config.yaml
vocab_size: 8192
activation: "squared_relu"
parallel_block: true
init: "orth"
train_tokens: 225100000
steps: 6870
Each number is 128 + 32 x the weight over its row's rms, rounded and kept within 0 to 255. Layers, rows and columns count from 0. Numbers have three digits each. The size before them is the row's rms in percent of the matrix's.

# layer 3 MLP up, 1024x256, rms 0.155, rows 510-537, columns 0-255
112:128143122136145162109102162163147204148117160116111140161071072165060149187119162156110099133159096123122095139185125141126155141151132104172191083150096100128146102152093135170118093151130125152152144187182083158145133071134077158085125141171097137129084165111149129127125073104096128125170141138112118104200160107126111126126136123129138165116100162121166078178118046122068125163169108113150085114093183127076110113121137113069089122171165139106153142128133108076117144149118159090139163048124152082123111136141065140063110145152090212130094135117138098085115146070204106128093095109132132085084106102135146137146125090159086132152083101120105163203165124140155101101116204105115126043135104138153176137074150132094118097117163131155124092121138124089052160086183140
110:086153141113176184118103097135141097098161124051158151134147092122122164109151131134091097115113151155116124088157208059112148153127147116089102160140093090098158248144073105179111147146126163050128153151110130209124128126146175098056191123132078161054121160107130140132150157114115119165139157086057109159152106091123105150114107136060129107099093179175162147150120165110182134148167087153152162108104101112121163167094096095163195135085114119131159120142147123141153099112140128130127178118115107128145079160088143158212168171160134145195123136080149110125153095123125139106130096129142106088149046100122060121128105095128144115169144166116108153133087170140126179130129100126139084165068141129154159055115115109144115103079193162120120168125132093119099134141143111
104:095154150044198198116204116143145110134196218142105129152126116139147158168130173133184061179129132137110108113152125153081120156155162118192125165071128133124111069128046091159102166148117133122118091088028147112082082097125122133136104151140147134141110091151136098091135113146153132127150144139150100182137156138107061122120162116143145133117128120124116101099142176086070102091123170132116162115148140168089136085102126124152114177172123130121093156160149058130165156129113075103133134086127097141068027135093145082199149123129101149122098122089158126113124099121167116128129132097062211125154176095144106147071112106136131088111110077082133125108160149074107147124100125101092156123179157159133129177119153095125086106122167090149115191132165155153144149164139106
103:145139125143123118091107122126173123150109147203144137060127127166114137064142094182118141053078069087175133125124112135139123133180132111105084088122172093127059054152166170142129107151193149121141123173155119159121176068096178190120135112124118167141179143137139147174139106145133058136122134140096071105074121155126100112165141098168124148133123157121151115100152094111129121116133169146126145144136141129165096096108090114134175107096114162132089141146122089144184122191132191128128174097119073135074153102092128119131173148195135134141151156045156120146075133103105120119113135181107109175211099091214161211146099089072085171105140104140165144107097086105091155175103132117137142132096185091162154113125132148160134127162139162188128136159070161158066113144115153
104:133146098099140133132117128106135129144125139097136109127140163124103133133113142104146185175123105130191174135115116129064111106075141120127116141102131087155170151146092101126074182149080183134075130164099144148196163124141162191084122078148124126124142100133133064129154085136161078113155115099139132168176075080139107142128178148099159114164195130107192114139135175127115092071110114167164085114172115178104137131181178174109104149189120109091164106125122102171127101145094166115178144087041138176124117121144093120122166108168098115120182225105110147130107170139177159192129139081124146175119189110118067118129105093144107167132193083114139134176154133074125097142134171087089165104157099117167138108091143141106072152164114131074205156174109111131053119122086102
028:117158140148143075040169122137146168160132049122104126135096138154142180143175119131099149174151130123211084101151091197128096160122150129193150119157125151109186151120097090158101122067115121097136093152200140127175080223131111100131180107087169112140147134124189117118127087155161126040191113119119159173169116056137180176135131117146131150085131101099085176055164136125128095098126128116139194098144113162147158128111128105108113109119059098092137131135102137145202077098130125129080076128159167124039102133119162112118140166146125167168101158114145142114118100114106116146179123121161121109157186130168138192178127121132112111089119118132114099163128133125109161077096115061120127154133143120068125130077150136159125154086166098131149140169076131172097129118140123
115:127123164146141153115121100150182120108113090124097135092179125138103105183063116133170111126136132093168136138140150179131170142098180107094075142149116134133129124126124117082080122094085121127174081107120142104066164118121095129191067112126157024087085112073176103110066095206133152113085097133085083139142085088152103054115112172129153188137145147119075130132144182122148087103099116140171157152125187149155102152148145124087132099147105099134134135156171155133135119149131064161140097148148098192130089160077159141087139178147121065093120141072090124070108097123155214120126098122126168122119127096108120105149146110116150095162165138143128082135180128144099155098143149135093157134119092092137031070118114110132149210142082087146166148188170098113130130152110072
109:103163110172128118181158117119135131105136103153139160176110115067122071093113073138100146189120160083071143139086119131150174073122158119117123160203082211092144120155055140141122153141147139099121156093124126172192118133090168130108165091118067070151142125097132121152153098188161085056164078125113196159093128149115126146119083174118153154209106148109110123148092121184125089139099066109136134092106184136111081107167108132149167148130138173180088138091143088136103090118127092124149177113101092102128148125163144110133089140124159134126147147133094127196123148128127086046169138145175120121134127151152097122103114116091086121110160137174132140175135061145093172138152112078164167170106141188157153137075167118042165118073105138142112158191129143165128100115139161
095:111160108138139126099125122115103074133146149133170181110162113070144135182106153106140121152195125107115124128107107174093123150113149118093108174100039169133135086058088155123135044108126086102167092148105102112121143168122125128117209060099141112142135093085132084169153127152214078110101176114125142133126168113118084086113128131148113128131146080084108136110151096141132140156180139081119063129134122115149127144115129154119206104177085134158136108064162083142091165134193173145108114149123143168128093091158127132089126188110125140176138134152113114059076127161179103095220089124161123152133095080102176157120096124090161078154125093141116116210115088148159142131119083137120124029185094106145140166119131055109090138142125129150105135135077111103092099153146138
105:155127122108137145089136170145142144110066139164127093120100113205103105179127140107082134128124125142107059089157082158218110121117157169086131143191147124117143172139089131096071145168114098160128192112179192136121154093095131114072180084145145136126161118100136156125147118227101137142107188161117124114114074083123065186126127109119099167077102156133141127190153156134062116102084150092132137119101159109101147158118103158156110117162157059197110056185092130129164171164137120165147139091134154115156109149120150130121141097130203161149127126136128097080123140121126103095086132097156094138208149080161131068140067108076091085107146146054108122095094156136146105067144102101108140100141149104151140160091117153123121105143090169130112135118106153104173194151163098
121:198187163176091130130102125138116117156104144100123123107137103103079167109112130135136117117122115149150124145134115108112148173120102106150142115103134127154089089117143087137120109144123089089123138101117128101126119111158219174110099156106130096139128084031150061115134084091113154163137084124095149017102178103103094150137138124170224108139126180103135112136188176138122123090018160162166156114127093169133107128095115137116071162145171119093062115124179104168147109096128100147232177143134137159140123150095128125114190081178116117105123093110108146162147131135140084137157149099129191171126141133193117119100112086084116138119102152164175157080124090140104185102150092163122083122125110116151045102128181140140142116159097098155116159142087178168098187095137116
104:122076111123113115123104164106143018131134059123123124099133060149115082091181109050161107138153153104083063124127115125122114140131122173108178135149139162132135127098152154117133173141138142154126119145137082137077066140128194090146137077139095142118093150088123127149070118119109138138149144118106120148109148116107067222062122109098120149166149115151113163203144142141122092181116139071119115111153116130164138103115108125188099155132157090070143141162083087107142151148144134125095175110082066126139129183161144171120079129115133120114139164143172064147151150096146133178123154115149140122206093122102118121089107126125063163114116083089156063148149129172147128153064069136107181085169136104186215107144154130173110068149099149125061136150124112138161121194136091
112:126183127126109108149090119113129056186090117145089101126076120105130131113108102150134135115104117121111141093118132135098146123129162149160168121125126106143148177081116168089139125067130181094112160184120074088181153127118133131162129097105168039140161177123115114112137111166125124104102147091151141161097155142119065069089179120111132107069091134129136152091124178175124103083110072160131167150115175139175124137095166172122151047102101116019134101151140136116139079177146130090157182086126182100152068102106153116108148118094146153127149120154140125115166137123178125120113126143072129093149145089085081161157106087048114087115159073130197147151174135060142184121105154173178123159168095201085098124108131079138066166175095115131135151131095186152115100112104144
099:142147172179143193114175121138131068134107102116113144124109136159089190162106147197104092157141139134075140153147101137112177091148059167142141134159110101062143097119094109171097177191109122115114100063175106234094112124135190133162142128107124114128144134133111112139146150126144095115159139099127155146164159118169135099107171072134171178135121145140067097157074083077081113076139132099157112133109115153113076127143131189132109132057148125057129149126181134171059106113123087141158094124121169096168103062082154104107097115141119106165158162091105117168196083068130171138140151093154126180107148162158078129109212158088121109137157134172156124144120131127154133173138131107105083122103064087142121114120089131146173080122127105134068129116176127082131137098092173
109:105114106140096145115151094142189156094069121132040136145173082198066130134096119115129144158056052148093130130131101154136186131115202138157120157167132131133118075143147224101170146132122101181157072162122134172096115159113126153182106088147126124125188081082099088156159149159143150133119107128188101166139148122088121103094107124162104163097146157102148091112088160189182190129080084141103142110109160050128117131099147119181119095124131097125147124147160112143148095142097091089104090192090129065099162106205066095129125135144174149130133037119099201055112135122132177153139136111109131115147139117075149080118155084131145189102117133134134137107152110109118184149131127140088134091129099105107119156087074086138109137153122101120107154119119110173109150138104108
114:113044155153130108091150104108148075109131109136132085085185099162161154145125116141148101199101153081111142113120088120143174124104161111152170180169128141060132108180135128148183148098147140112093099139083119144140119084155143169172137144183117082143186123073092093137102119137120163081171145104110105072164138139054151105145060115164091126056157176211110127111121107124166116168143093092122114114152116093169119117124110092156102135167107127095103135123062191139106106184149105116116113095086142085057192131103157135113115109143173159150134108125141200059134141175154126141140079082164120131089115155141132151073174162163103124115168182124168142116182064113121137072109069181145090138135167151139137089135144091121132148112156160093133131164148074126055154123136159
050:098116076131140115137181123095166172146107148069126074122064154154114104115114203137133144131094133144106156117090131132115199158144079132150118099088105122135114091149059163111153095104124102139086186094124104121154122120149101157113124074132125139145101118120143071150088176098113079150103165141118082145153099130125122139136104132132118105070169113140104077122138064125120084100131102119172108130177115113163082111149127139087121141113094139145112138137154137102126107164129215248145192087230111088076174153123124169118196203173170106174156106121168141129099124110096138178141130092214097127149161099126099159131139105102187173150167135168153096083194150128103163128133160123093091134147115140133145110139118117168108120173093063127071184097117121130143169094082091
106:179114153133105088113147105083131125099122135111142080100167113122093142073119099128118156156105165136144121124137097126147172113077090092187087097118098080110132077159144130105146115128116157124132126152075097143200097149151069154105131097096149177133088093097056130104104138157164168130133119088129104165180121164147140116201180116135123159132086156157172108161146140128081086160164125069100131106122136141144117092143142131067094133123127083133077107163156130127145123131167131120097099151136113131118137111105114058128174128140174079149116173148167162147130079203128094106170113117170174041106120113107085144112178099115142175153190125078166173140174112124133177123123148190142193148055124157183209086189144132122147145026137102148151103165065109160100188156116124
107:103156109140186164119188127149104140095066111121157144138107154092151112104086145100125171118081115133102146130130126168103122184109102157184113120118207123132111098093114163152099175065125109127186095125129135090160164147155084152059078090077095122111123081090128174162155146151141150212141144143104118102219103147177198106168123144136127108052119102112151141140133138140132090127236133120191150119090094089105117149098122167164166136103148104117086115147102166113198135124124140166092160068153074172112134157082110063143149142063133118147140165205166108117174140120100158170149112096109180090139065126164111161106125153148151109117100138120108149123128208140117090142112138122070129150094135179142110106041093145112122135131147111134070134145112128138098104089152129
112:092139149077160092118156083161122174149135081117120146117116120103103137123128100097134179149045132209119099169138152160167129150175134176139149148127134134153121132110124192137100103088165120174062175139146163124166111141135128101024091033095215064154108102153088132150142148139099086213140083112143170162092110063089093086106149122077124170120151101174114150089120073126137114109151125168089157079159183137124170167116158149155141109146126117167107143161129164150125190097191151134179167077055128120092125094152161152168128115107155129139156159129184131132133161169114099159158117176129182154155149118131128134125122079135141187138122131117175128166130153099118130145125074061157124149143096146105087103128089124104131120112199137162142140189077137122113148116108127
104:170144165124079163111136098085104101148141134102194106145152113176137115137122163163164135121132173109153115089108076109118141116203158159091086122105085148136158092112137104150089148093178126142158093083138127158106088142156166150171141057146166079138097162203120122100109156144144137110145116135131144151108095094122125119121163140134134174137113109108121069125116140180113110142134103163178133137101124150083121179162177069120067150076122116111065108168191085081072095129142163118109179164094123125096065157156167082122097134080092127145078200131140075148135137156147126032090130068156138093185104182107060144146086149173155128149073143129095119230153164141105127075115128148133102086133144145165161067146125140098176153130093141160129098128116075132088109091159102
106:157102222165136098135101121109139119090069118101082175089122142081108096115134147072116130095128126107176089163135162104130166165126141124163127153153094134154148154139054170116144146123113136135181131129130202160139153163101159095102114090158199087131153198137152126147192097130108122093125094211170123142143096123155136169079117139131117153137148152111193093158157136143140088192137116137151115112084159107146130100115083109105155099143137104098087117098140159148118143136156061108126088056191122094136095091093120153090171133139138078121119077104128198105086106108134113049143137167148133139116112138158113134205215103166178165164185115129145107108208090107138072140120139099131125154139133080117112123083092143110153104106129120110131171192038146118147145100072096
107:125137089133220121160088201098149146156115106143104136181174128161131116161073071127131111146199163112151096146166164119131145172087137078127088083061152153066113100156106089109097134079128166069098146112129137204119102069156075133159024122160154152089076116152144144116096107128145106115181086202089176171176113128113131157160075134148097164147131173085183114142157185121134122109195118117098146121128140147139150082121167154094094096129165091147151116116132131156150123115122084111103113125157077096097166134097134120153132156120133114133128118146109146082125070103129115132110074113114126120200192116144077154155106133117157155123131131110119146132179193172161092106148168133144129117122133101150107108115121127090167114138077080141083168124216120155118220139102130
089:123126154142184099097158135192031114104122129115078149133152151110125110105135128129139074118143101154118099158103047091141116136127164178116106167137112159110097127134128098176165148086068122125135114123134155117083095163124185212123070048137137125086135101109134204074131099158120134134109089131065138105161152097102113176167143119144110063117106138169140152120202135163125089078159126121146086132142118134165140076119136157090106187135126080130187134166053082125103116171172119096093141131105108124129118134095148172155213160116116166162120150099125110129184125140120148094155113176148059077100109112173107162186139154126104157129180121093097105069132169114104114120154108146065163143107146114125123105099102105077054088103102116163112121198083114085154168091129098
103:110147162144125114086058134056120096128080122110084120172180088121167196109134156164177184128130115094190116065072102080115128127095128106139131100128131193186110089161110173165083114138100073113089117148193148079125112092113141168120117131148210163130068137080131135150153169100112163092116161118111141110183202108090067159172124098137115093108086143107099105112185127095148135124119130120096099157163070152154126146057135130118132189157101184104139059163172115092138107079135049096153148084103111156091134129145121171109137130108160128164156120152151151111112152141105127085116142108133137133107159124087110119066138133134178088159124175112162142122086160118101151156101122130124090143139072115167139241090081192134133137148149115139123170136127093127103138172121154
109:134107137171142118076162129188166162150129104079137086132165130146127107147109111098125154068112093207181056141093062086149184140072106135082205159129156169106123132158085155077115138103130144123183067137119074151107102148137186184084151160149088128169144127123069120149117133141138103171150096135105091103106160092114147066117139127088098127074117149090125110164112098163112115146123110089157134088157069090119113111163110126141107115064175119134114134088138144107153182052114146143144136135176128148064093113141159170217171080100130085154123174071188148137131115103082104092087135115147083158135141098136137164129192110187149142093126114207121153129157106125126083177135127089113160146149101111042107164115138108130145137136180121124159119147128149093122152175170124
106:146144121049159062188120132168138109112132046124149176082102083165089088121084124086149143110081128097127113157122089179131169084152128145194133104073140163113169147122132186091117164100095115118094057163112116087069107136119131116125119115100121126081157146071161098120127140173087140114174171120121122184156177137116081125144092091102138148110128062205111157151109132121149127097099152131137125106180109151153138102104194063148134119137119072196123147120118088171122082112095101144136153049154146176154160170122105192204110081151103097144177121113171072140172111102080076115128153151092177132099078132185138094150155148123128118157107158162161127119108058111181104136102143099165089123101133117126138102146150123153168095147119091128095184110125101075133144090144106
103:161065107105158135129129130131144162098171069112134161176158152134129077195100085111166083141132202082135096102147090173175086110137157187122108142082105115138084110109114136150136108133163140125134087119130214115171200131097107166176119113161110157124115118200159209102080120140152090120127130161141171193058109130169158172186113114134130153110135159089107126163142090170138092119089151122183097182111159105139174127122156082133110120167089135143109148116130157134153120117203101094151103101166107084160106109121120104205149155120112146130100072130145111060179111130093127141113116132103069133079147091122176159116144112100124150151096150063162106179159147135143146094097166143134125172141100141206132174142084116176130099097209130146102124136115135131142096177175187
# layer 3 MLP down (transposed), 1024x256, rms 0.15, rows 510-536, columns 0-255
112:145135116122159118136148105178106188074115140115131126123069122120126175181174180124146068127121118128116165137134103134143091149122155122160094135087053121104127126142134147104145180089091173159112126175123064078084134082060127135099156114211089102181059139141122164105164097133155088124123105073120179127144106129067119165096100114141091103133141060146115124149089126209105122096178149178107135174134108149168101089138099122090165176234116115067157145066082073130140140104141170175121112163096095125155149120095081112205115129108108198186129153182127123164108143095125091082143164084139113114132109072146156113108172111188136152162145093117098141076118096145091124105123116131146092147112133156147139141079092105155091143129129066071109104150106117141115137147170098
109:142107142173106170149136105157132115148154145143109182149137117170168180143073154115136169117085068091129122081148055168087103117091112110085159163165137117124114066119183098142115144141102074124149099081176080129143157113110113105106136233142089137174179080139081133070081101174119115128072126131130153129095092040092159172077174062113116121165142089120166186169073096157132091136102124156062163208109155081143089133137101167045134102097170159179108116044136113138121202125109116158142144119169111152175146109132118162130126103117097096161143106066087133157130123094123078165167070168144128100141097132144136113143106122122176091146117111115157147130155112134139119104119145141143109129137123115183139138153151128116149136158055152116176142143129116154183098112104096
108:102117101086108140119142131085100123085118109121141127104112144136117217132137168149124173198154113135111067116164088161109152107116074115080110098153156153059101198129159157078180131127185135089075163096123104134150099081102164110095152207151076131071102126136079148125107118143161089114123097185161097148125096104134115075113140133148169093119130177150137167080068156107121164148102104147113060148133126180188180097156096147184084118147135090140119186100125099128145117177207101135122117150096156129152068141102147177147101114088134155137147104071100125110178169142180053124187171109143153075102071131144158144128108118139113129116082115139122117139151129102129059160130133158105127152114137167177098144096149107138129171184097100202109153085129098143131139165186074
103:143096078100149142140124159128101070106106131128075097083088136156101182108208098106218123105147102148124145057131132142170152164160152078103135143126116127130143098122085144114128178138082039155202103140167147141113134053185128175119097149120085158142153147055188108151076124187160141130129141127119181156125106179182101152108155116170107161222139102160124131109140125152112123112110144127166085145127161144161120142142151134186229157128152102130102096131167122096112098159096116143157120094083108133065186133150090110124115126118151095113148114137131153165127126099123134156114201173150079129113138130126150107142125149099078131139078114136145163179117129098082120124055106089139134214110152116075179156152168090125111131155098167126142116141144190128121107171165189
104:096158136192134146120125100151117093130139127117137118110144105130074150087158155157088088144214066154120136119058085113115135110126168130141087085169138127152036166098145117049120136126149159105124139112151127157139151088206128233118084148138111142115108117111101159095143158139137118147053139096113122140043126131078089144058056164081119159069112151091135169144119116121123148157162140128163144163124139063083103118110100141175168159099126153144123132187125182144111098179094142145112096149161120101098105115142101098152160160170095098152193124156107093113153161120146081132084117143133140126072109143137059124154177147075145082104089115128119171154040166113154065103171124147126159108170159176180140108129091156139131129112104147117159091143131077125131173082140092
019:125145181092108125126132157104096098085142150170205146207120068116104109137220153116139140128110167093128183161130122162105108164192159097082159094140161121106148092129190180181078129159201149110102155088100126120115129175124166137176120124094126123140098122090142061134143125174142130111109148147120161141138106113112173131154159088164122136122160097098123101155146175172151137089159190117118194131119185097092135099128110178067127146083083124142090114118166156164151204156140171181101129110130136154113136113070108155133108131147129079138092124144076171176115197113132145125076067123071113164104193109089158096157125117135184084026127122161161136050144116139150127091147123202156113136161109073130103113159101106119093122102103149121163108138122118132139108149139093
114:154133096123150095149137132158096149114122120124135089162142101064128117122146139121114108137094138120133117117112129068157135164162140165132137153098083184154138140142086096114077143084148108038141136132167122161195094115113168078121109139113164117077082125158060134091145154149109092188076137097171141108120146115126130200119108107136116124095087144163162137149085163151188160133162158128102099135116033133163063108180123159151122082135189061053102101145090121097123122161224157115130146138142152147114114200154126043172130159109148119120158150177098125053167170130160133185152131082137175165156149140168131093118128137097158101109187082163155145153098095123099109037138111105129117089078154157130130080129096131085112137100104211103147110129145081110145119116113105
106:092086119132082101154092085093116120111092182098118142118189132125112193128138141118180129121179105114097165132071081090087140083096121110103163123124131132117125068133129128115195125188106148117138124092119136159119147121090158147164172111180100140115089091093138124153123144126154154151099167142158076070173159106149156100174041128095202083171144101105082165102146145145142127062088127148075094107153141112074099121106118193158126148130148127164148091118161126159126140115191109116136113150120127148157132106128131147111129157107076108185199122038131119076130104133202080170105179094109068137093098179144176134078133177138195103155049131071140128114128157077145059115122101140110126117130136120161154140136144085083122106130128124140172123148056119144091123061082159
096:080093149120154126164151095071118114057145150166118117101119133100167173185193146161215116094152107129116139147146062191107166151143105117129157089163116124174142081163158150142168119138105147130085156097106131142140099144119088083183133134167091114108174065168108114163116139084139058120089124102140126134097118087098123080133124126081183142094111163102132193120091115130106162087159181125109185134127121102099107130128070115124132129192108140162127151146113052147133159180156125150131162125099070197113153140123177129133090160046173098130207126173139162130095115148188142138110121122082105136143147135079141212136164188169150142054118152133081083101134122184179089146145130136136074076129140104132132128130153123085058126155097158151116151172120148096141140129143159
104:139142163086106081183174089121085091078120108114190168062215178085110124130115130116149103176110129157110142131124111093119138146147083094083120182058149098161121097087110088120143098101098163104151147133072135162111090135126134116094174117128132068149145167133138103132124151125177122114087126113155064118189180129084095127167094103102167118168103064130124143143092104103170139141095125072079151140105175090150145095115057157127097107169097186133078182127147137111126096127131131114068115168125121149192105062121137132148113176129144172160096174182111193151133077099166133118106102200119189158094133158126144145178052137161138126133114110128109121122161112179082113122129128148131082131107106107122080081121156108075149101152139150127186176179176070104169143130151103
109:114139134107067075122181209079120179143142112102167107150103116140097120086136106147161118142072173102135095108102132106167132107208150110107112162135136117132165161116123103160179102100096111129066194126127138080187128090085115124128161051149194152148151210112044147121113115126160102147132152141155176172110134097111128124140092118109130138111143133067111154167108153107136090116169148095114186148105100135121119072091151137112131096143132081118118117103098099156124078154098116084142134159172196082182133135142105134082090120141138069151123064097153170118152161138121119149170141079135161100123117128053120131183123055087112084110086065137124120150119136079082115100094071125175167154128121144119169117089082082132113216111175142035116109139109118119148097121137127
108:166127077102179138100181169113162165098085122143107153111124159158096142073134158169158109148117144087100129124154137082144186147133105111099041151048110100084139139100114127139163136093143056136083100109110088115145116164131089115132138080096107115143095127145136155121130128155060116155140096107120139056154170155073106186146055161125105147118095126124081091124151170107140141137149158158108111186130143148155093139191162083090104172118073180129112127149136139140095122117125109140113085084151147072130145156144121083099180161071166161152132118102124103101117105094074158157123156104143137166185128166104149183162108112118116081044080142052135044114156111109188131121090132112160118158149118133072128160000105135126189104135098153135121146124154137099102125150145148
116:126151110131077065155127114119115098147138065102120101142132133138173101152097065090104126140147191143082135136144168120128152121101124114158151108155159168149152076114185129104090131120135098150123138118163058179178105146122143090151189091169124158142108142158129120122121176091144114212128087077116115122128169103157180156088082080126145115169113131088131107133124120148159135044116094157149084126088145144120070118116069094116122055160125108199160124105142232056079137091189107122115134111172152172148156118152147150154207107092120130124176065080114163188109135170095125173181146148103113141127102110133145127121136153138187159120090091190101131143146142133155132101182152166071109104145195101155111101131112164126141128116097115165131090096148179168062159177133122
094:127100128165114130077149000086110128145142145117130146117122103122131121142102145111162105159184134122160157123066157133149115154090117117147084152086156081196138115141141181158165108150121192149138161180135100132079132165111130118052130094119158130184080181125148132146157156066138099129172152149126152135112101182135151187112131130089095097123114093068133117089142150038165179144134096114098129151094133123137134114102132170170099145202110078117167170115051136131112081153153096121091084111154142144137156078105149164158083104096171106146136111115066098174124187154152125137107179109064134088152162121091126120184122113085089079142092111127161164081126134128126134088082148101140160116096131104139174151140136152098061136149144161083106075131096169139087095137135093
101:117133147100129137133176123149120075098157147163111136119101101040150117157139139137083153085135105093088160126130184116091136121161144096098097111103161116133146079099163126163136183129102126163112106136089138118078051134175185061135156066105121137115118110131178119130097091132145120186138168123146077156158188150077197152146138173089164134146157144089168105146104148120189143102139174132115196124178105155160140133102106140113163096101135119166102097090107153112161119251144128153051098125146124039137127138128086152148108082064108162137115053098119114155135189096150132111077148151141106115156112167103102175158124124118096125091141145080113138154076147145127109140148121134089127067062120079118103109132188137085123153210111135171120077105135153132129104104197120
110:100114127157144138152203062151117118137080105181182159108118134094132167108112107061128140152121160106159088091129129127096157158148099145079133100082112179062080093144197168069179134190158169090172155205119096129140125159158069089142136116127160152135090125144123147156169076097105113138114074193104186074129116119113137157079112163134100122118123080158108146127098136088116146157134153180091162219115118098126101071173070141111153124057140099155157070130150166115150151097104150156128126163119161154128182130171151095140098109127125096126142172080099079156107151106165167150088106109145130069125188112156197123132062136123105130114132114147131151134114159123146064084095107106124141156169121108136112125115151164089116103092180105133128170134063102156154167108164186
049:128138135148080087075111099056106063073095153141138093144111158134128146101142128151123072137105131071134125159101112064058146066106103144150109066147172129173134071118128147149136155147151137086125081129141132132159138146141157167115116044133095133114103165128143113161143075099149097120135095148137061116182116071172084164178202174117130116126102114113156110122099135114075142139120132196068126143098164156124043124104091208097115171115124078154137132162113115133110144121094180146092126138112110114092075128158108063104162081177102145065096140087139142137154069119117129112142155123075127120128153188136066119114129163098099107137134160148149096158113158136100152133149105187158130177152136140146173120168141130083131122094106188123174136234121134133135201173154100
111:137133112152130054079157119152148147151067111140170128159120116158121201109162108141194171132162170126111127096164168128178146124107162145186125165149132111127122113179133126186128085089150131097165153081106170145095147113071142133126173214156134117132111187190080133143112162155147100157123094065081085113224150137108071105115131137161123162107146094138169113145112039135107065140132154192141146155123104168138152145129134155114110131124147080172147120158173177114104123125129121160117179138098168174092177151153136179114147093097120103149117152125113052125126137143169196115174094165124129133153119151146119176126056169156114123150112111082138101128117097142167118142164145132222122087117165106159111160066070074172091124103148126158112142190106130134137069114099167
103:120152123178074122129061139145086137050130145197129167089072150148105106150126067085129052098090170117151139109092189073165135181050163155161164137118148092090108203132108038133180096101153120137134123122165097088120152096126139158136096106083160126095118121203100114154131157116178128126116108159102126116177117039169111170104137114117113139151103131171100080129140107040114147047172110144089126094107113155126123128101108127140123162096195132114122125139080152108176137119137119127109109141112163109115180187161125132081113136167077136134153091128135060112134186111068118114139154135124086109168120116121120192134197157167127110125076125129144141155109139169128135114113154094106127132133174092089122126108140152191140118120178091069136146140129153065101137156123175
117:109133063096104090102138089113087123110159131129136076170091132112113083134129143169124117168096138109119158118101111135088184173181171168156065123112139117148137123134154092099069151103122076180168138130193199148070118106104136187145195100159096125123152099139126146164114091142102145202099063142069152141054117119147037116081081114100137116124134135155141080117144134176172165110145219158133092167171102196172135134125153039153137119121089084092140069154063130105124144092151155072127174136122124088124130136167129123113155114122134137119119140184080103123152098116179107163081147132150143163164116155168090150090128147124085086141141134166126145180113112103137122165115075130117124111132178164118175129164109107104117069133120153081185139132170165107137170121134069
108:074118198097128135149124116169141116083125087131148096132124132109145135165189116076178125095134131105098144155102144143113122164083093148109159123074095126155208088125112166135161128116129154102075123145143164096111134137118165141126114147110161117103095114133156149103079116073097157092062119145145131142111135129132103096119076090095151111180189153111147124173070117098166152138147183149159134112088120133182181075078137149117095197173168166132055100148162188148161138141151119073035106158095160106183146120117122103091129113137129119143144107125179062125128132137114141123115071169082101108052153113103141136077125152178188132128138064115102163126126057130098150113111144128083148109107225078072091134149120158127127109138160115163099116130103136166205120033105140
110:073117139139157134111194118180108118129133178186127139107188136128146092130158144136146086160143114140146112117093104064154129171134134126118170117136145236170148169135094156029132110138112131154081089118136112162090135169127092147139072125161116106163110196152111153136117152139151128154090076147122125162189185098124100079104138147124071122143144124133039057060176132096110166098138143155120082122177113092064036091132151128093128111156140135103146138139196095118118126114082196123141146105085162080137128109082127127172102060150150115151113161107109109132107138096116132095094089092114106148140157143100130124096176119106171115145091140144155146203135109141121188082138102156129154167171108144128135102123109126098101114108140140096144139239157174110098139059151098
100:136192126105112182156103011127116077157101131123115090110075136110155129133130121090128134118059073181117161146123140096072105140114171105105123076080186106110114135061071091139126056153163132142144125079138158174151127109157137167118158160134115126092140122101114164120151113122128141152071114159132147178082102131120150136151122121147128118123147144173169081146103139132083094134149128200082103154080169124104218097180050112163161124151127108118144125152094131102102135132160102132119145119113106111163092138118139102090111144086137122126166090102118084101153214152143143053104144188081122139102195113099109166146137163094098061069069143092162139108126087158155100152133147135122104080119138086107154102187160166122050177126150134177103160150121106105178112124109068
101:121123132168141153154101135153091078174128169176126125160150100130126146079128165102132116088104060166088154106092169186124075138031148143079172128145144122108131108094113150163109134165186089134208103134178130118087152128180077128180137115123104119089136156121099118143120130075075098171078126138140127125163114129104144124102119034127126120143136107150098128103149045091150133125074156144079124148138084133081106182180140153145094163091166125145165098159149110096107074126155108125151129112058059094175152153122110052150110140116086123116143144077098082179158129121150170151125158167194123143119078133162107102124082149214120123094108142152157122169146123128098072058146133115086188080106142108165172102113125140127064122151096150160201116135115142130139130173139110
109:094136102148119176113162109130113171144202124126065133177129153136147148136137161128151151072063109122128167150186076118138127115102128188146105157156127176113158170132143114080222094177134129099140134132057182186122183127107142111133126134153117151126120080108108142098119116192127131110166123090088110078056107139097135107150033152109124141139073131115150148124121111112125121132107134146077115126151126103116082145134132246095121114133168153131115104185061114175120199142167126097096140095123144091089112142136123136122133130115067133112122144150168078122152185091102083141141149161155114136110102165111140071155114169159069144072147080128143151122108123125188072049127127099123114158130175156082138062176124077136112117107078111084113141114118125108177154076166059
110:164133154163130133148143125075127114115125090100147120085158162156117112079120103084126156133154080114126088085118121098082172113057158153157090172093076170109202114097070142145158110132202158112132117139087137127168156176153103124127166190106104121162116101115097123081195161159168088169114047104140141159099097164123122115092119109141129123154139103095154089124125106111123093166029141129097154156152127070114138138117083135144100081082167141139132107081102158116161151136120165098137165179101122096035148134103109144134123138091147208110180119045185145121154120123109110140091078126127136115163140143182150151148090166133139070090131155148124140171133080133135082096133105103137126150209119117129071174078180162140104173066127177132151137160143143157204152107094103
107:108121167100153138168115070135082166127102113103098150140123101083115124127074104156112099133141130074119122166151120108117120125071104138163165147130140110120088126104114069133104148161158161106149133119175131146010071122140165036219132147117191099133205121111089147138094145137074169122155106125111134070088158139104122158154190158165074135097119064115148167093068149157130129141087061138161078124159137157129152136144126158162111114125114117172116105095099125114233099126159124103137124080094133144131180128147092160108214173131115133140174083126107087169149146158110105115136122145103122075083112111137084087170152195114153098139069138150098109120147121170149121162094100108120106129155119107162151208130074137129099094144148163085145090113083145080100159099122081